config.yaml
hidden_size: 128
num_key_value_heads: 1
norm_eps: 1e-05
rope_theta: 23900.0
init_std_qkv: 0.0437
init_std_down: 0.00589
beta2: 0.99
final_lr_fraction: 0.0
dataset: "wikipedia_en"
Each number is 200 + 40 x the weight over the matrix's rms, rounded and kept within 0 to 999. Layers, rows and columns count from 0.

# up: layer 4 MLP up, 320x128, rms 0.128, rows 236-253, columns 0-127
# down: layer 4 MLP down (transposed), 320x128, rms 0.123, rows 236-253, columns 0-127
# gate: layer 4 MLP gate, 320x128, rms 0.138, rows 237-254, columns 0-127
up236,154,214,135,257,148,222,196,229,226,212,212,162,234,226,221,225,274,141,185,226,180,186,157,185,187,248,133,218,168,197,180,197,157,205,219,142,154,206,217,267,121,222,150,294,128,297,218,218,168,179,196,90,187,232,164,225,210,159,184,160,191,189,162,184,184,269,200,218,184,204,134,196,153,197,236,236,189,202,167,231,160,173,215,229,162,178,265,253,166,221,181,266,256,162,247,233,201,140,283,193,148,161,183,180,181,278,168,228,236,242,229,219,214,172,235,218,225,202,214,147,216,184,198,257,160,200,177,204
down236,190,198,169,220,184,208,196,202,190,235,256,199,178,132,205,202,207,146,256,181,203,161,253,248,232,219,279,219,180,201,199,176,229,194,247,169,192,246,144,189,219,168,143,91,219,252,182,286,246,209,216,243,215,217,239,162,199,181,229,244,215,230,235,165,175,187,264,175,195,248,232,270,227,159,256,290,145,173,180,245,207,177,179,201,203,229,162,150,246,195,238,206,216,104,172,262,196,226,172,214,218,220,198,200,154,237,184,228,143,270,229,214,203,142,173,216,199,225,209,229,225,227,206,175,297,191,164,144
gate237,199,244,185,235,178,250,206,171,214,217,209,219,150,237,236,217,137,194,172,289,151,204,224,184,206,187,208,158,250,189,193,209,224,180,163,225,210,176,243,285,174,287,259,106,118,205,182,190,210,208,229,96,144,186,166,181,259,174,222,181,162,204,242,215,193,177,214,186,224,221,185,153,241,244,177,186,183,257,185,210,188,155,222,217,231,155,239,158,183,171,142,176,190,174,302,229,234,174,199,224,186,181,162,191,197,221,183,272,259,197,217,182,151,187,220,171,156,273,174,150,216,224,165,206,260,139,244,167
up237,229,114,179,298,280,231,232,163,198,217,216,236,205,145,129,238,110,187,238,200,193,244,126,253,206,266,218,196,182,296,153,189,258,258,231,223,210,137,198,198,230,228,199,224,270,183,207,146,200,225,134,198,179,224,186,206,242,168,209,212,123,254,140,244,185,269,230,241,178,228,192,168,162,252,257,159,226,188,254,260,204,225,231,251,193,222,188,144,170,177,203,161,227,181,173,188,228,207,175,225,263,133,224,196,243,158,228,173,226,216,132,179,210,192,267,169,238,208,218,196,214,177,217,210,261,182,209,246
down237,220,163,218,150,190,215,224,185,334,197,161,215,234,244,189,200,243,188,270,168,234,188,193,207,221,207,169,184,192,237,247,227,239,177,142,129,168,154,109,188,187,202,173,228,143,175,213,270,229,195,145,290,236,181,157,190,154,260,129,293,188,178,130,210,162,197,198,220,226,151,242,190,218,220,263,160,163,176,183,178,170,218,182,174,131,238,216,220,198,223,194,225,245,191,201,261,176,183,257,226,202,217,235,203,176,278,226,160,170,214,173,193,209,143,152,170,170,211,185,287,224,220,196,246,163,215,188,182
gate238,163,200,189,222,162,205,159,253,217,222,206,208,160,235,161,234,189,162,208,198,245,182,189,179,157,208,197,142,234,241,278,151,195,153,153,237,251,152,192,259,238,157,214,167,214,197,116,208,175,270,152,234,217,212,232,124,227,188,216,229,181,166,203,179,252,197,131,125,174,202,175,227,193,183,261,134,176,175,218,184,172,217,240,164,253,237,193,204,204,189,182,191,266,145,237,207,237,145,214,227,210,159,218,228,173,265,277,177,162,219,304,217,232,181,160,175,187,208,219,214,148,164,243,163,203,203,211,163
up238,187,155,235,167,193,160,185,152,249,188,220,212,147,264,215,257,201,156,199,253,217,216,188,139,155,168,180,181,170,199,228,165,160,246,249,204,225,196,156,206,228,245,265,307,256,209,296,137,195,216,216,246,234,186,210,221,203,189,198,242,154,166,189,183,169,261,213,175,246,170,195,263,189,141,220,217,131,203,218,156,190,168,228,204,193,235,227,176,242,181,156,198,238,236,264,255,258,195,220,130,177,171,172,208,137,214,242,233,221,180,229,196,231,146,200,220,170,272,255,236,226,216,266,213,197,212,145,139
down238,214,165,159,195,188,168,212,300,210,151,154,206,236,144,191,151,269,216,150,203,197,207,198,209,159,226,240,204,277,225,230,175,232,166,193,250,218,250,181,194,224,173,175,178,269,264,119,199,189,197,188,190,194,261,241,144,154,179,223,187,205,186,251,226,219,241,192,194,223,268,170,197,256,139,169,239,303,110,186,189,223,248,236,207,180,225,218,170,214,192,229,239,155,183,229,155,196,162,183,254,234,184,207,198,281,208,165,129,166,158,208,222,201,234,195,162,225,233,197,142,142,144,177,181,125,177,211,164
gate239,131,228,212,146,159,196,226,170,232,246,232,160,186,153,215,214,78,152,231,223,213,193,230,193,198,214,186,224,190,144,173,203,176,217,307,192,203,150,217,218,151,267,211,189,167,292,213,194,151,229,242,191,221,174,271,145,224,215,96,228,273,212,227,140,201,277,232,225,223,224,206,171,234,145,242,295,177,219,246,148,214,207,188,240,214,132,238,156,240,197,189,184,179,216,206,151,306,219,203,186,156,197,185,158,193,183,215,225,250,331,104,148,196,233,199,195,240,197,270,158,154,204,275,226,165,204,232,191
up239,276,125,170,215,202,149,240,248,178,142,160,277,201,247,221,207,208,177,214,89,191,217,218,223,193,185,201,249,237,157,207,203,265,149,197,199,199,239,265,239,167,214,166,146,209,218,222,270,238,201,144,174,215,228,181,185,151,201,261,194,216,149,162,222,171,164,176,298,191,206,241,177,121,228,170,232,232,165,164,245,178,180,174,155,204,236,200,113,197,115,160,142,204,179,205,211,158,147,141,246,213,216,190,213,177,156,201,184,128,138,207,188,202,146,229,207,146,220,75,217,178,156,167,236,279,222,182,201
down239,198,132,229,200,227,170,157,169,284,269,228,223,202,232,207,201,136,182,139,204,158,213,212,214,234,216,231,133,168,263,170,179,113,243,163,96,166,133,167,171,183,161,92,211,231,163,140,244,235,216,144,159,210,157,177,267,164,213,226,204,159,217,178,171,198,151,205,222,140,212,150,171,240,223,210,202,230,202,234,204,223,263,192,172,200,203,239,144,295,183,249,210,253,209,232,199,177,206,192,187,234,189,249,174,167,235,201,199,225,238,199,208,245,244,204,208,165,189,202,210,151,124,248,240,169,228,245,173
gate240,164,210,210,204,249,208,242,201,289,236,206,198,171,180,167,219,227,177,198,212,195,198,175,165,222,202,221,141,235,150,226,190,186,171,218,194,208,222,202,204,214,223,178,203,128,193,210,191,198,167,235,200,252,166,216,202,206,287,137,219,129,236,156,175,191,171,223,157,180,132,222,176,194,214,138,184,213,220,142,93,229,176,124,228,227,148,133,120,175,213,203,224,97,224,212,268,198,176,184,228,175,234,109,235,192,161,210,218,208,163,141,208,218,188,160,239,202,188,295,178,136,171,218,207,177,207,173,142
up240,213,253,262,205,195,180,246,186,208,239,195,130,277,200,213,172,176,176,213,230,290,145,194,197,218,191,158,251,125,205,231,167,216,159,209,265,198,236,270,212,310,185,169,171,200,193,136,126,201,190,205,202,204,190,190,226,189,270,192,276,180,223,231,154,244,200,251,191,193,239,196,88,244,119,214,202,256,164,170,235,259,227,129,206,233,255,197,150,212,241,196,157,210,153,221,167,230,193,213,218,218,266,136,203,241,260,216,232,164,223,181,237,251,174,210,117,213,172,168,209,217,182,196,127,169,229,200,158
down240,189,194,169,201,150,169,184,227,136,282,206,237,226,144,202,194,166,226,179,157,178,231,203,144,230,175,112,252,187,204,220,181,150,221,114,238,256,184,263,152,156,183,168,159,253,231,242,217,151,224,203,202,141,295,130,153,146,202,207,171,245,160,229,196,224,255,177,239,116,254,218,218,269,196,181,172,144,163,216,204,215,263,219,236,168,246,252,249,223,239,246,279,217,190,196,260,169,163,218,168,195,136,184,181,166,259,151,247,227,267,224,198,198,248,187,218,149,186,210,186,192,235,222,188,232,194,189,169
gate241,229,241,194,145,216,248,170,175,146,203,234,263,131,140,217,203,214,274,155,183,175,129,252,177,252,264,195,213,129,233,190,205,284,174,199,150,140,175,184,145,230,163,165,275,177,211,192,191,187,195,192,120,219,203,225,252,220,152,219,299,172,179,178,233,232,158,221,151,167,190,208,227,127,204,231,245,192,213,208,143,163,160,296,164,158,231,202,189,196,200,156,204,229,211,274,226,277,218,269,192,209,234,163,185,176,214,151,213,185,199,276,157,196,241,140,225,118,274,228,187,179,245,163,223,207,169,190,185
up241,240,219,237,279,255,216,160,192,207,218,174,149,188,176,228,268,250,216,227,240,169,192,165,210,202,175,151,127,163,172,175,202,209,272,210,194,189,261,165,182,124,226,247,221,157,227,152,232,223,157,227,209,181,133,202,190,177,237,209,225,124,228,234,164,153,171,206,176,161,172,197,196,213,220,167,224,128,178,207,204,213,259,219,237,239,122,211,158,193,190,156,148,206,311,173,160,216,132,189,251,170,199,151,236,181,189,143,218,176,147,247,254,217,185,218,168,139,184,223,264,173,172,306,193,233,182,224,254
down241,221,184,187,228,247,247,198,184,168,186,191,197,166,151,158,252,228,205,201,211,207,229,247,214,267,139,219,240,169,198,234,193,191,214,149,165,280,240,191,159,205,180,229,243,133,250,182,209,188,274,269,207,125,129,212,307,217,147,221,205,156,218,214,213,242,252,195,150,192,234,185,220,208,238,178,209,153,143,226,188,152,192,223,188,175,231,257,272,134,223,220,176,196,206,286,238,285,251,214,193,144,114,133,218,218,204,215,123,226,204,249,196,184,215,181,235,155,243,223,236,162,245,189,225,276,226,175,204
gate242,174,141,189,220,253,187,133,246,269,171,150,193,214,193,194,176,250,209,171,191,241,206,213,186,201,273,165,205,224,193,110,224,150,246,161,156,144,159,142,144,250,247,215,178,213,202,214,194,184,301,250,211,160,251,260,185,190,194,165,157,180,245,195,185,223,157,187,187,200,192,188,189,179,211,188,231,136,179,241,236,148,187,189,146,225,267,212,171,193,166,248,191,191,179,243,259,163,131,314,183,209,233,140,244,151,165,222,190,219,182,196,196,254,216,164,285,158,224,193,246,211,199,231,302,190,187,145,147
up242,164,185,146,289,169,156,135,257,249,142,158,167,250,232,157,163,218,232,147,248,170,211,149,209,223,200,175,163,221,249,213,183,130,228,194,169,188,166,153,179,226,247,295,246,194,162,238,190,206,216,179,227,162,179,241,230,216,167,159,196,216,220,166,232,216,227,179,242,189,270,215,217,186,232,158,193,238,206,153,241,274,158,248,80,211,215,160,207,212,222,227,130,153,230,201,190,160,153,296,191,166,240,194,175,183,167,239,168,243,142,158,176,187,176,179,221,213,244,195,227,230,131,141,238,166,163,216,232
down242,202,224,221,135,148,187,222,174,241,172,145,220,163,165,115,258,133,221,200,210,241,215,193,154,184,187,200,212,225,191,242,132,169,187,150,213,209,206,216,237,236,194,256,216,179,138,241,176,304,248,196,217,263,224,169,225,175,222,165,307,172,157,185,170,138,225,203,194,266,276,146,199,219,229,127,185,262,256,168,148,193,196,237,157,189,138,156,214,180,152,136,245,188,144,264,176,150,150,233,225,214,190,232,168,261,161,195,202,181,188,155,214,159,201,216,117,181,255,189,165,189,233,199,222,228,194,228,227
gate243,208,204,292,190,191,242,179,212,204,265,172,158,174,244,233,217,174,267,211,169,204,191,181,316,179,290,196,203,306,135,151,232,198,118,217,203,205,209,188,196,195,186,177,213,278,215,158,203,228,223,226,139,205,219,214,228,171,135,162,131,190,204,265,233,187,186,169,202,146,199,185,218,275,151,204,209,207,278,194,205,121,193,228,185,181,219,225,171,218,226,208,195,241,184,210,198,240,195,213,187,204,219,196,287,241,208,204,227,234,262,276,141,198,238,179,309,191,239,231,138,215,179,206,204,147,183,156,223
up243,195,90,193,131,226,212,240,182,241,186,242,263,271,149,215,142,259,140,225,175,197,163,259,167,188,225,177,171,122,197,116,206,200,270,233,213,164,238,226,208,186,217,188,213,193,214,197,239,127,195,179,196,151,235,210,176,217,262,213,230,167,202,225,141,160,178,225,177,176,206,213,239,110,242,223,243,245,161,217,195,237,207,189,213,249,246,242,151,184,231,231,161,136,238,172,255,192,194,171,185,176,240,213,173,126,233,245,209,142,241,92,215,297,217,154,167,181,196,189,236,185,237,203,241,195,211,255,174
down243,197,159,244,195,197,265,225,213,180,200,240,146,195,180,232,121,179,199,159,200,173,127,256,260,212,275,182,224,242,179,163,132,239,149,249,188,123,189,118,195,176,199,192,232,188,262,142,192,180,220,215,200,123,245,228,229,229,160,185,150,213,265,276,175,219,216,202,225,188,202,209,274,195,197,220,248,190,192,249,185,140,244,228,204,212,207,206,141,168,176,258,157,208,197,255,129,258,195,250,203,271,155,145,236,253,261,187,177,182,232,184,188,327,241,196,222,133,260,243,145,212,214,238,228,170,209,203,208
gate244,247,135,185,136,186,243,181,212,139,221,201,173,216,175,194,183,219,196,209,235,242,207,196,192,120,238,233,192,194,252,203,250,212,209,254,187,170,147,177,236,251,159,169,229,216,162,224,198,227,250,234,101,196,259,251,225,204,176,133,149,188,228,183,131,188,194,247,203,259,126,244,234,164,147,219,257,151,190,203,167,142,170,209,175,181,291,221,274,241,218,221,110,143,182,241,222,131,157,201,149,218,265,156,186,145,247,287,146,237,238,196,195,238,159,222,181,223,259,207,225,161,208,248,252,202,228,163,127
up244,201,134,196,197,236,238,172,223,134,150,158,185,219,116,216,151,196,223,231,173,182,184,282,151,188,237,177,186,228,245,282,217,229,145,167,193,243,164,223,241,169,121,109,253,164,162,264,183,193,190,214,238,190,167,227,256,202,193,139,198,194,266,184,192,189,144,184,140,203,204,194,249,184,229,136,229,198,188,209,156,205,153,234,177,145,255,119,288,225,245,180,176,144,204,205,233,207,184,287,221,179,142,223,154,231,168,236,186,228,136,152,173,170,262,281,161,211,237,141,171,177,144,241,226,186,254,241,195
down244,166,204,213,196,258,125,325,227,126,286,211,266,215,143,199,166,241,258,126,219,149,193,179,203,214,176,196,230,200,199,183,132,215,243,180,229,138,205,231,186,179,208,174,244,170,145,272,179,258,150,239,196,183,192,218,199,156,160,262,233,179,218,189,199,174,138,211,263,128,184,196,226,210,184,214,234,319,217,231,247,256,234,166,192,209,148,137,226,217,195,227,230,249,214,194,206,229,221,249,183,254,177,170,181,254,150,168,225,75,177,226,198,189,226,294,249,167,143,183,191,198,183,147,193,211,156,238,197
gate245,183,170,171,207,258,256,238,216,202,201,265,288,246,244,222,281,199,187,181,167,269,167,148,255,210,194,225,170,168,153,275,180,225,209,202,172,245,197,173,150,261,211,213,177,225,237,199,184,284,167,178,189,211,245,214,207,186,174,192,196,189,204,170,147,205,189,188,205,163,222,295,243,246,164,257,198,179,263,230,146,224,152,106,184,175,260,252,165,142,171,113,206,186,178,234,243,267,256,211,180,132,236,137,162,218,168,150,172,284,220,148,195,161,213,224,192,267,210,212,155,276,221,255,280,219,247,151,268
up245,234,187,170,276,235,184,160,180,178,207,149,202,267,256,246,233,201,206,262,233,265,131,205,265,226,216,179,173,158,237,172,151,207,291,170,159,209,210,205,213,249,166,168,221,250,104,145,246,190,188,257,202,272,203,174,199,235,180,171,185,204,157,195,196,249,141,174,211,80,264,240,172,205,225,234,133,182,220,139,202,207,181,159,199,134,260,185,119,162,279,224,231,231,181,215,246,173,165,155,279,139,163,247,200,234,232,128,224,182,241,146,263,176,204,222,225,166,156,194,177,261,245,235,213,198,181,124,215
down245,147,183,288,285,188,226,167,254,220,165,178,275,153,184,220,188,245,179,175,159,216,283,268,135,237,177,195,217,208,205,150,180,210,243,149,205,277,216,191,228,236,249,167,156,227,147,220,154,218,229,217,211,193,211,193,177,245,240,288,218,147,179,194,178,171,161,169,208,137,206,153,218,268,200,144,133,205,223,210,164,256,243,217,231,232,283,183,149,237,184,197,178,218,137,138,231,210,186,214,185,104,173,267,217,173,218,199,224,163,187,171,201,159,172,292,165,175,139,211,205,185,216,269,162,273,139,128,282
gate246,184,198,157,179,255,246,195,193,239,292,145,194,158,195,194,217,104,226,205,153,289,235,200,248,231,167,199,187,171,191,181,132,196,202,178,176,123,205,209,250,207,171,167,218,189,183,177,266,193,296,177,186,192,175,258,263,187,178,141,245,153,239,184,180,164,158,245,273,202,180,219,221,228,200,200,251,200,201,182,198,152,263,117,176,267,176,226,137,136,211,188,213,212,207,207,247,243,254,208,212,199,229,194,266,133,289,216,214,228,292,193,216,148,167,174,211,123,191,218,155,110,205,240,208,193,234,203,200
up246,148,208,256,123,158,149,317,176,233,189,188,167,208,269,188,234,238,160,213,165,148,185,182,290,176,227,179,217,145,177,194,277,172,153,292,186,212,168,217,164,164,201,231,193,128,218,244,225,275,170,224,275,197,181,175,244,208,177,188,197,199,221,215,176,156,236,198,146,186,195,157,206,140,211,284,199,243,189,228,170,196,152,181,218,175,199,201,214,239,217,251,193,262,314,229,210,179,245,144,142,178,270,168,148,231,223,184,197,220,171,116,215,270,186,122,246,165,236,132,214,250,170,199,277,196,255,162,182
down246,172,271,195,106,132,204,252,139,157,193,257,247,182,252,141,238,161,136,195,180,210,232,168,255,225,229,215,192,213,132,198,159,297,175,186,234,144,159,133,193,208,169,189,209,222,181,240,171,249,163,244,207,214,202,176,225,186,207,136,285,156,252,167,230,198,145,208,234,174,174,216,294,172,185,230,190,267,215,175,155,153,175,169,140,237,171,198,191,129,221,157,124,179,288,208,224,252,281,273,165,200,250,130,183,213,202,146,192,216,271,134,153,220,172,307,236,177,240,152,182,208,208,227,210,164,284,208,222
gate247,181,264,219,173,226,270,224,72,239,157,261,213,207,218,239,224,184,248,248,222,245,232,240,191,174,225,162,210,175,160,227,218,238,191,192,231,199,213,245,183,208,74,129,162,200,216,182,198,210,237,250,181,198,213,200,226,185,108,152,210,179,226,219,134,157,171,217,206,197,204,241,188,200,207,211,199,176,193,214,110,192,185,251,187,165,167,142,160,193,273,165,151,167,268,204,182,211,227,214,167,241,299,152,227,242,223,201,173,237,248,209,158,191,197,205,172,235,169,237,122,197,273,197,231,242,192,241,191
up247,221,204,243,254,184,212,302,149,187,148,158,195,216,230,175,243,244,183,249,235,228,183,172,147,194,182,217,180,285,157,276,282,197,263,260,241,181,216,197,197,223,146,177,174,284,156,230,196,178,274,214,256,157,230,256,237,243,182,269,187,185,267,138,217,184,222,219,155,159,211,217,125,231,168,197,213,117,227,200,235,184,207,202,251,170,187,223,235,272,242,248,159,156,174,176,220,197,179,279,230,236,256,215,243,166,262,202,179,187,123,214,100,146,189,215,240,208,178,209,238,223,211,234,194,190,160,208,170
down247,135,234,176,221,205,194,280,206,232,138,150,184,213,146,193,222,184,215,177,249,188,212,197,166,191,163,223,165,277,202,218,288,242,209,295,302,176,200,243,181,225,211,146,253,185,135,191,217,225,214,272,169,187,276,202,163,222,250,225,143,212,200,124,222,165,220,268,188,221,159,280,179,153,200,200,205,200,256,193,176,222,190,230,262,273,212,226,220,204,236,188,214,227,214,198,200,213,149,171,204,136,215,256,157,194,229,216,236,116,227,230,159,185,133,237,218,268,105,182,187,190,196,230,234,164,177,241,175
gate248,224,183,183,237,208,145,233,229,137,202,250,227,204,192,264,220,200,200,231,225,217,196,202,196,167,252,200,256,215,110,186,232,188,212,217,238,263,191,214,271,260,219,260,143,220,239,176,227,206,277,146,163,188,192,211,205,166,166,199,160,176,132,240,208,179,237,227,274,159,263,164,151,180,223,265,212,214,272,154,220,207,201,172,220,229,258,270,150,201,246,253,179,255,182,261,278,234,157,192,188,207,209,155,222,199,207,216,199,136,199,202,129,197,233,179,197,162,203,175,236,148,230,174,182,166,177,84,218
up248,192,174,121,212,202,172,267,189,161,226,182,272,240,208,209,229,161,188,212,166,274,221,164,186,285,212,157,206,183,131,197,278,157,217,227,187,171,215,220,194,200,294,233,190,216,214,251,276,212,283,138,195,202,237,242,168,205,187,190,176,208,151,194,234,191,172,137,255,201,219,137,225,214,277,262,210,243,205,156,273,213,186,171,180,136,196,229,263,219,219,282,208,253,163,157,176,187,153,220,194,203,184,198,181,160,178,174,171,129,222,209,184,197,288,138,194,167,150,184,226,175,210,170,235,152,194,231,227
down248,186,255,197,181,209,210,161,211,80,279,164,223,199,221,264,189,166,189,192,264,213,153,179,245,176,154,217,245,197,249,181,187,220,237,172,302,206,227,212,200,223,162,190,212,204,225,252,161,261,173,300,168,173,174,128,236,231,185,196,188,263,197,271,183,218,180,190,185,221,161,247,201,227,157,147,264,235,180,248,216,160,129,222,189,180,215,101,229,168,212,190,188,203,152,213,199,252,175,159,214,206,216,185,192,243,214,166,202,159,195,248,170,204,208,244,222,175,191,144,157,210,136,185,228,150,237,203,200
gate249,219,224,244,166,176,209,194,138,199,153,228,227,222,270,231,168,256,164,249,207,183,119,267,187,208,163,143,197,232,180,206,191,234,175,216,189,155,199,175,220,140,252,191,212,191,217,147,135,218,203,243,220,184,161,242,148,182,184,246,158,215,103,212,124,232,198,209,188,189,243,209,224,197,222,186,181,176,226,268,160,134,256,250,211,231,199,178,184,217,265,211,181,148,201,190,221,174,249,225,194,152,235,185,236,177,147,208,229,169,104,220,142,217,267,201,206,184,161,219,152,164,175,208,251,137,158,207,319
up249,172,167,253,202,180,205,211,151,201,180,163,214,264,151,177,244,186,203,154,207,165,120,176,239,189,217,193,202,123,180,172,225,189,227,166,221,262,279,204,207,245,204,204,230,228,190,145,140,166,240,152,221,189,221,219,212,165,202,162,221,212,305,156,241,141,174,160,120,245,231,179,252,209,174,147,292,248,166,224,186,244,268,224,300,256,217,241,250,175,168,219,274,229,138,194,220,195,186,181,190,217,129,177,201,174,264,195,171,222,200,185,214,222,212,228,218,232,218,232,168,216,286,265,172,240,212,214,225
down249,200,268,202,168,225,148,294,213,208,194,200,199,271,190,244,196,163,244,170,232,139,122,262,159,192,218,208,275,170,196,120,202,214,273,176,187,238,185,220,235,179,220,188,244,165,220,253,243,173,193,255,282,182,273,165,224,237,194,178,205,237,255,240,193,204,174,233,182,186,281,228,254,218,161,186,197,176,180,239,199,148,166,216,180,233,301,182,222,162,207,185,220,216,178,171,268,224,214,258,203,153,124,215,201,168,217,219,243,186,176,186,211,216,206,222,269,223,217,145,249,155,183,280,225,204,197,263,182
gate250,166,205,223,174,239,165,243,182,251,177,173,171,181,142,322,238,219,89,205,144,281,168,193,237,225,197,185,150,201,176,211,183,199,163,166,157,159,186,186,252,222,185,160,239,173,175,189,274,228,195,249,205,202,101,234,181,119,153,154,190,197,166,263,247,209,219,245,215,270,220,240,250,205,208,304,236,127,222,182,186,191,203,188,120,158,180,227,216,232,230,184,164,181,215,234,198,228,297,232,205,154,187,197,219,155,205,212,185,240,207,133,175,178,217,170,199,227,248,155,142,194,172,197,241,137,148,214,184
up250,146,168,215,222,135,204,238,144,206,177,131,138,130,244,189,219,201,173,216,230,165,225,276,194,177,204,133,184,189,178,102,230,170,219,191,229,187,232,224,190,200,189,186,245,243,196,230,173,208,203,110,264,180,162,152,197,224,143,177,178,216,183,239,190,254,256,225,158,209,169,203,211,257,163,254,130,240,247,155,250,175,197,187,119,222,159,209,241,279,291,158,267,142,175,236,126,160,232,201,109,233,233,126,118,217,165,209,215,204,248,233,220,205,222,172,211,198,269,168,175,216,192,220,146,223,252,162,204
down250,219,212,200,120,230,204,135,185,282,214,225,227,268,148,200,231,224,173,194,231,224,203,229,185,194,194,204,164,138,161,171,204,155,183,161,213,275,209,66,219,113,157,237,232,292,169,214,188,225,223,175,197,219,146,164,233,191,236,200,164,236,172,145,185,206,184,218,239,252,175,191,179,118,192,261,122,160,163,181,253,205,247,223,212,144,181,207,224,175,108,171,184,112,221,207,151,161,236,179,166,161,229,222,181,206,166,149,269,205,193,186,135,204,194,193,187,135,176,191,289,217,277,194,215,199,186,135,226
gate251,227,253,305,256,173,195,218,158,152,216,204,246,230,180,195,174,186,159,194,212,239,159,199,232,166,238,301,156,235,158,174,189,204,237,250,240,208,213,194,179,102,209,237,163,199,278,99,206,183,303,175,113,271,225,153,238,211,195,233,254,207,186,181,231,260,198,273,222,153,213,262,201,157,172,223,225,211,248,174,141,176,225,192,226,234,169,180,219,186,221,231,247,242,215,270,197,200,161,157,175,251,251,159,229,172,214,191,226,240,213,227,237,233,179,238,254,143,190,229,151,208,196,259,217,199,173,272,186
up251,139,208,232,229,219,197,183,148,211,218,169,186,233,246,157,226,149,203,311,170,230,233,153,175,238,207,197,165,200,209,215,249,226,222,213,186,173,168,161,208,204,230,196,200,77,215,227,299,199,255,208,240,175,264,221,190,247,241,189,213,214,150,165,244,159,207,170,187,201,195,138,196,251,246,229,168,154,201,206,188,212,195,258,102,236,211,157,198,214,268,159,178,185,227,167,87,136,210,222,199,258,253,150,129,242,197,177,210,154,222,139,151,206,203,172,170,168,153,294,201,146,202,152,241,285,226,154,223
down251,297,226,215,209,165,253,191,141,288,247,165,136,138,203,221,177,121,171,171,209,201,214,189,195,157,219,243,139,251,194,184,174,155,229,236,151,231,229,219,120,153,174,215,229,131,285,139,204,214,221,173,145,206,141,167,126,232,163,206,199,240,270,176,199,146,286,256,150,233,216,213,175,213,204,278,195,169,166,167,169,91,197,198,170,206,154,209,201,152,189,192,240,188,163,241,221,127,172,150,238,144,171,231,193,183,259,211,212,248,218,217,228,219,186,225,238,179,230,233,183,220,173,218,243,158,227,253,105
gate252,233,209,195,120,128,147,283,239,282,240,192,206,221,228,130,175,193,199,257,155,207,182,191,214,164,223,141,167,194,185,194,208,156,218,201,119,177,192,194,260,195,278,210,204,248,167,218,212,218,221,229,214,225,152,217,260,237,189,186,169,238,170,214,136,162,176,228,205,146,247,238,268,265,152,223,167,139,250,278,137,110,272,194,212,197,125,181,131,250,129,237,150,185,202,200,184,229,279,184,193,183,149,195,249,176,254,169,193,161,245,114,213,274,219,183,254,230,186,182,173,169,217,205,204,152,213,209,153
up252,254,167,149,238,216,109,199,286,209,169,185,209,246,206,178,156,161,220,246,197,174,180,250,206,216,220,115,253,180,205,183,240,197,227,195,169,164,184,183,254,241,212,214,244,253,130,292,196,90,173,144,242,252,250,252,243,268,200,195,156,212,128,181,146,189,174,147,236,153,157,177,177,229,171,260,205,150,237,227,225,194,202,218,195,128,176,192,163,218,159,151,208,218,176,169,217,176,282,281,177,234,168,149,235,216,188,114,172,176,208,178,208,184,220,207,182,220,195,107,210,256,209,134,180,242,214,161,232
down252,225,127,219,289,220,217,166,165,170,220,180,151,181,163,235,222,194,200,230,220,184,252,204,155,271,260,256,225,205,170,277,221,253,239,174,238,247,130,225,234,221,196,221,235,229,194,244,121,189,153,194,173,190,219,172,155,177,169,163,215,130,248,197,175,173,222,124,193,201,216,234,170,182,219,239,191,199,176,230,231,160,173,289,191,138,229,244,352,224,233,254,262,210,199,216,206,164,212,218,183,215,223,228,166,252,170,233,129,162,160,264,213,151,175,288,243,174,201,138,221,188,303,186,209,173,203,191,189
gate253,134,264,199,182,173,191,121,167,200,160,268,191,275,203,214,210,216,137,267,233,248,111,162,191,200,213,190,152,185,210,213,218,265,189,216,195,182,213,224,218,172,129,142,165,232,242,163,251,221,165,233,173,213,235,187,204,194,125,213,170,173,166,192,217,190,225,204,203,164,192,199,197,225,167,147,256,203,216,211,172,224,203,193,161,128,231,195,245,243,167,114,212,237,169,202,168,159,189,148,178,211,185,203,246,245,198,107,231,227,222,162,131,153,220,146,295,200,199,204,229,229,202,228,247,184,244,172,155
up253,316,160,220,200,276,155,305,227,211,203,194,232,102,154,249,175,209,212,147,180,104,176,268,245,183,199,154,243,165,160,111,168,227,250,175,171,183,176,190,166,164,181,176,187,196,172,252,187,154,171,189,174,227,191,273,206,175,175,167,191,204,236,178,203,189,233,211,217,210,234,193,141,114,218,275,212,277,220,248,176,148,233,120,221,185,134,145,203,175,242,209,190,135,213,171,176,213,251,247,255,167,221,191,234,227,198,167,259,175,177,176,251,230,195,304,220,268,245,154,207,177,179,219,129,165,133,170,173
down253,247,212,132,204,171,192,272,225,296,283,246,172,253,203,256,242,220,223,231,251,147,176,283,256,272,185,207,246,132,218,109,210,220,223,271,194,150,163,171,197,193,210,104,198,187,218,251,133,184,197,172,227,263,226,183,247,180,135,158,200,267,253,165,179,165,198,212,190,223,259,164,181,201,154,234,205,214,167,194,211,145,154,206,186,249,168,197,197,162,262,192,159,170,254,113,244,245,221,187,214,211,201,228,228,173,235,197,217,216,224,212,195,275,221,175,250,224,279,192,242,244,247,225,214,159,153,272,206
gate254,214,193,264,162,181,215,182,183,233,172,190,247,187,257,165,232,168,119,152,160,240,118,175,158,239,203,173,214,158,242,242,241,203,163,241,121,138,246,215,249,249,221,147,149,186,239,185,311,289,220,212,189,185,197,175,220,70,221,130,222,245,234,176,209,122,187,230,166,202,187,177,184,231,273,252,157,162,175,153,184,212,161,208,257,205,226,186,227,201,160,181,166,201,222,304,217,234,177,192,196,200,199,194,170,222,213,228,191,224,232,160,198,225,150,198,265,118,204,173,120,119,190,150,205,244,214,217,167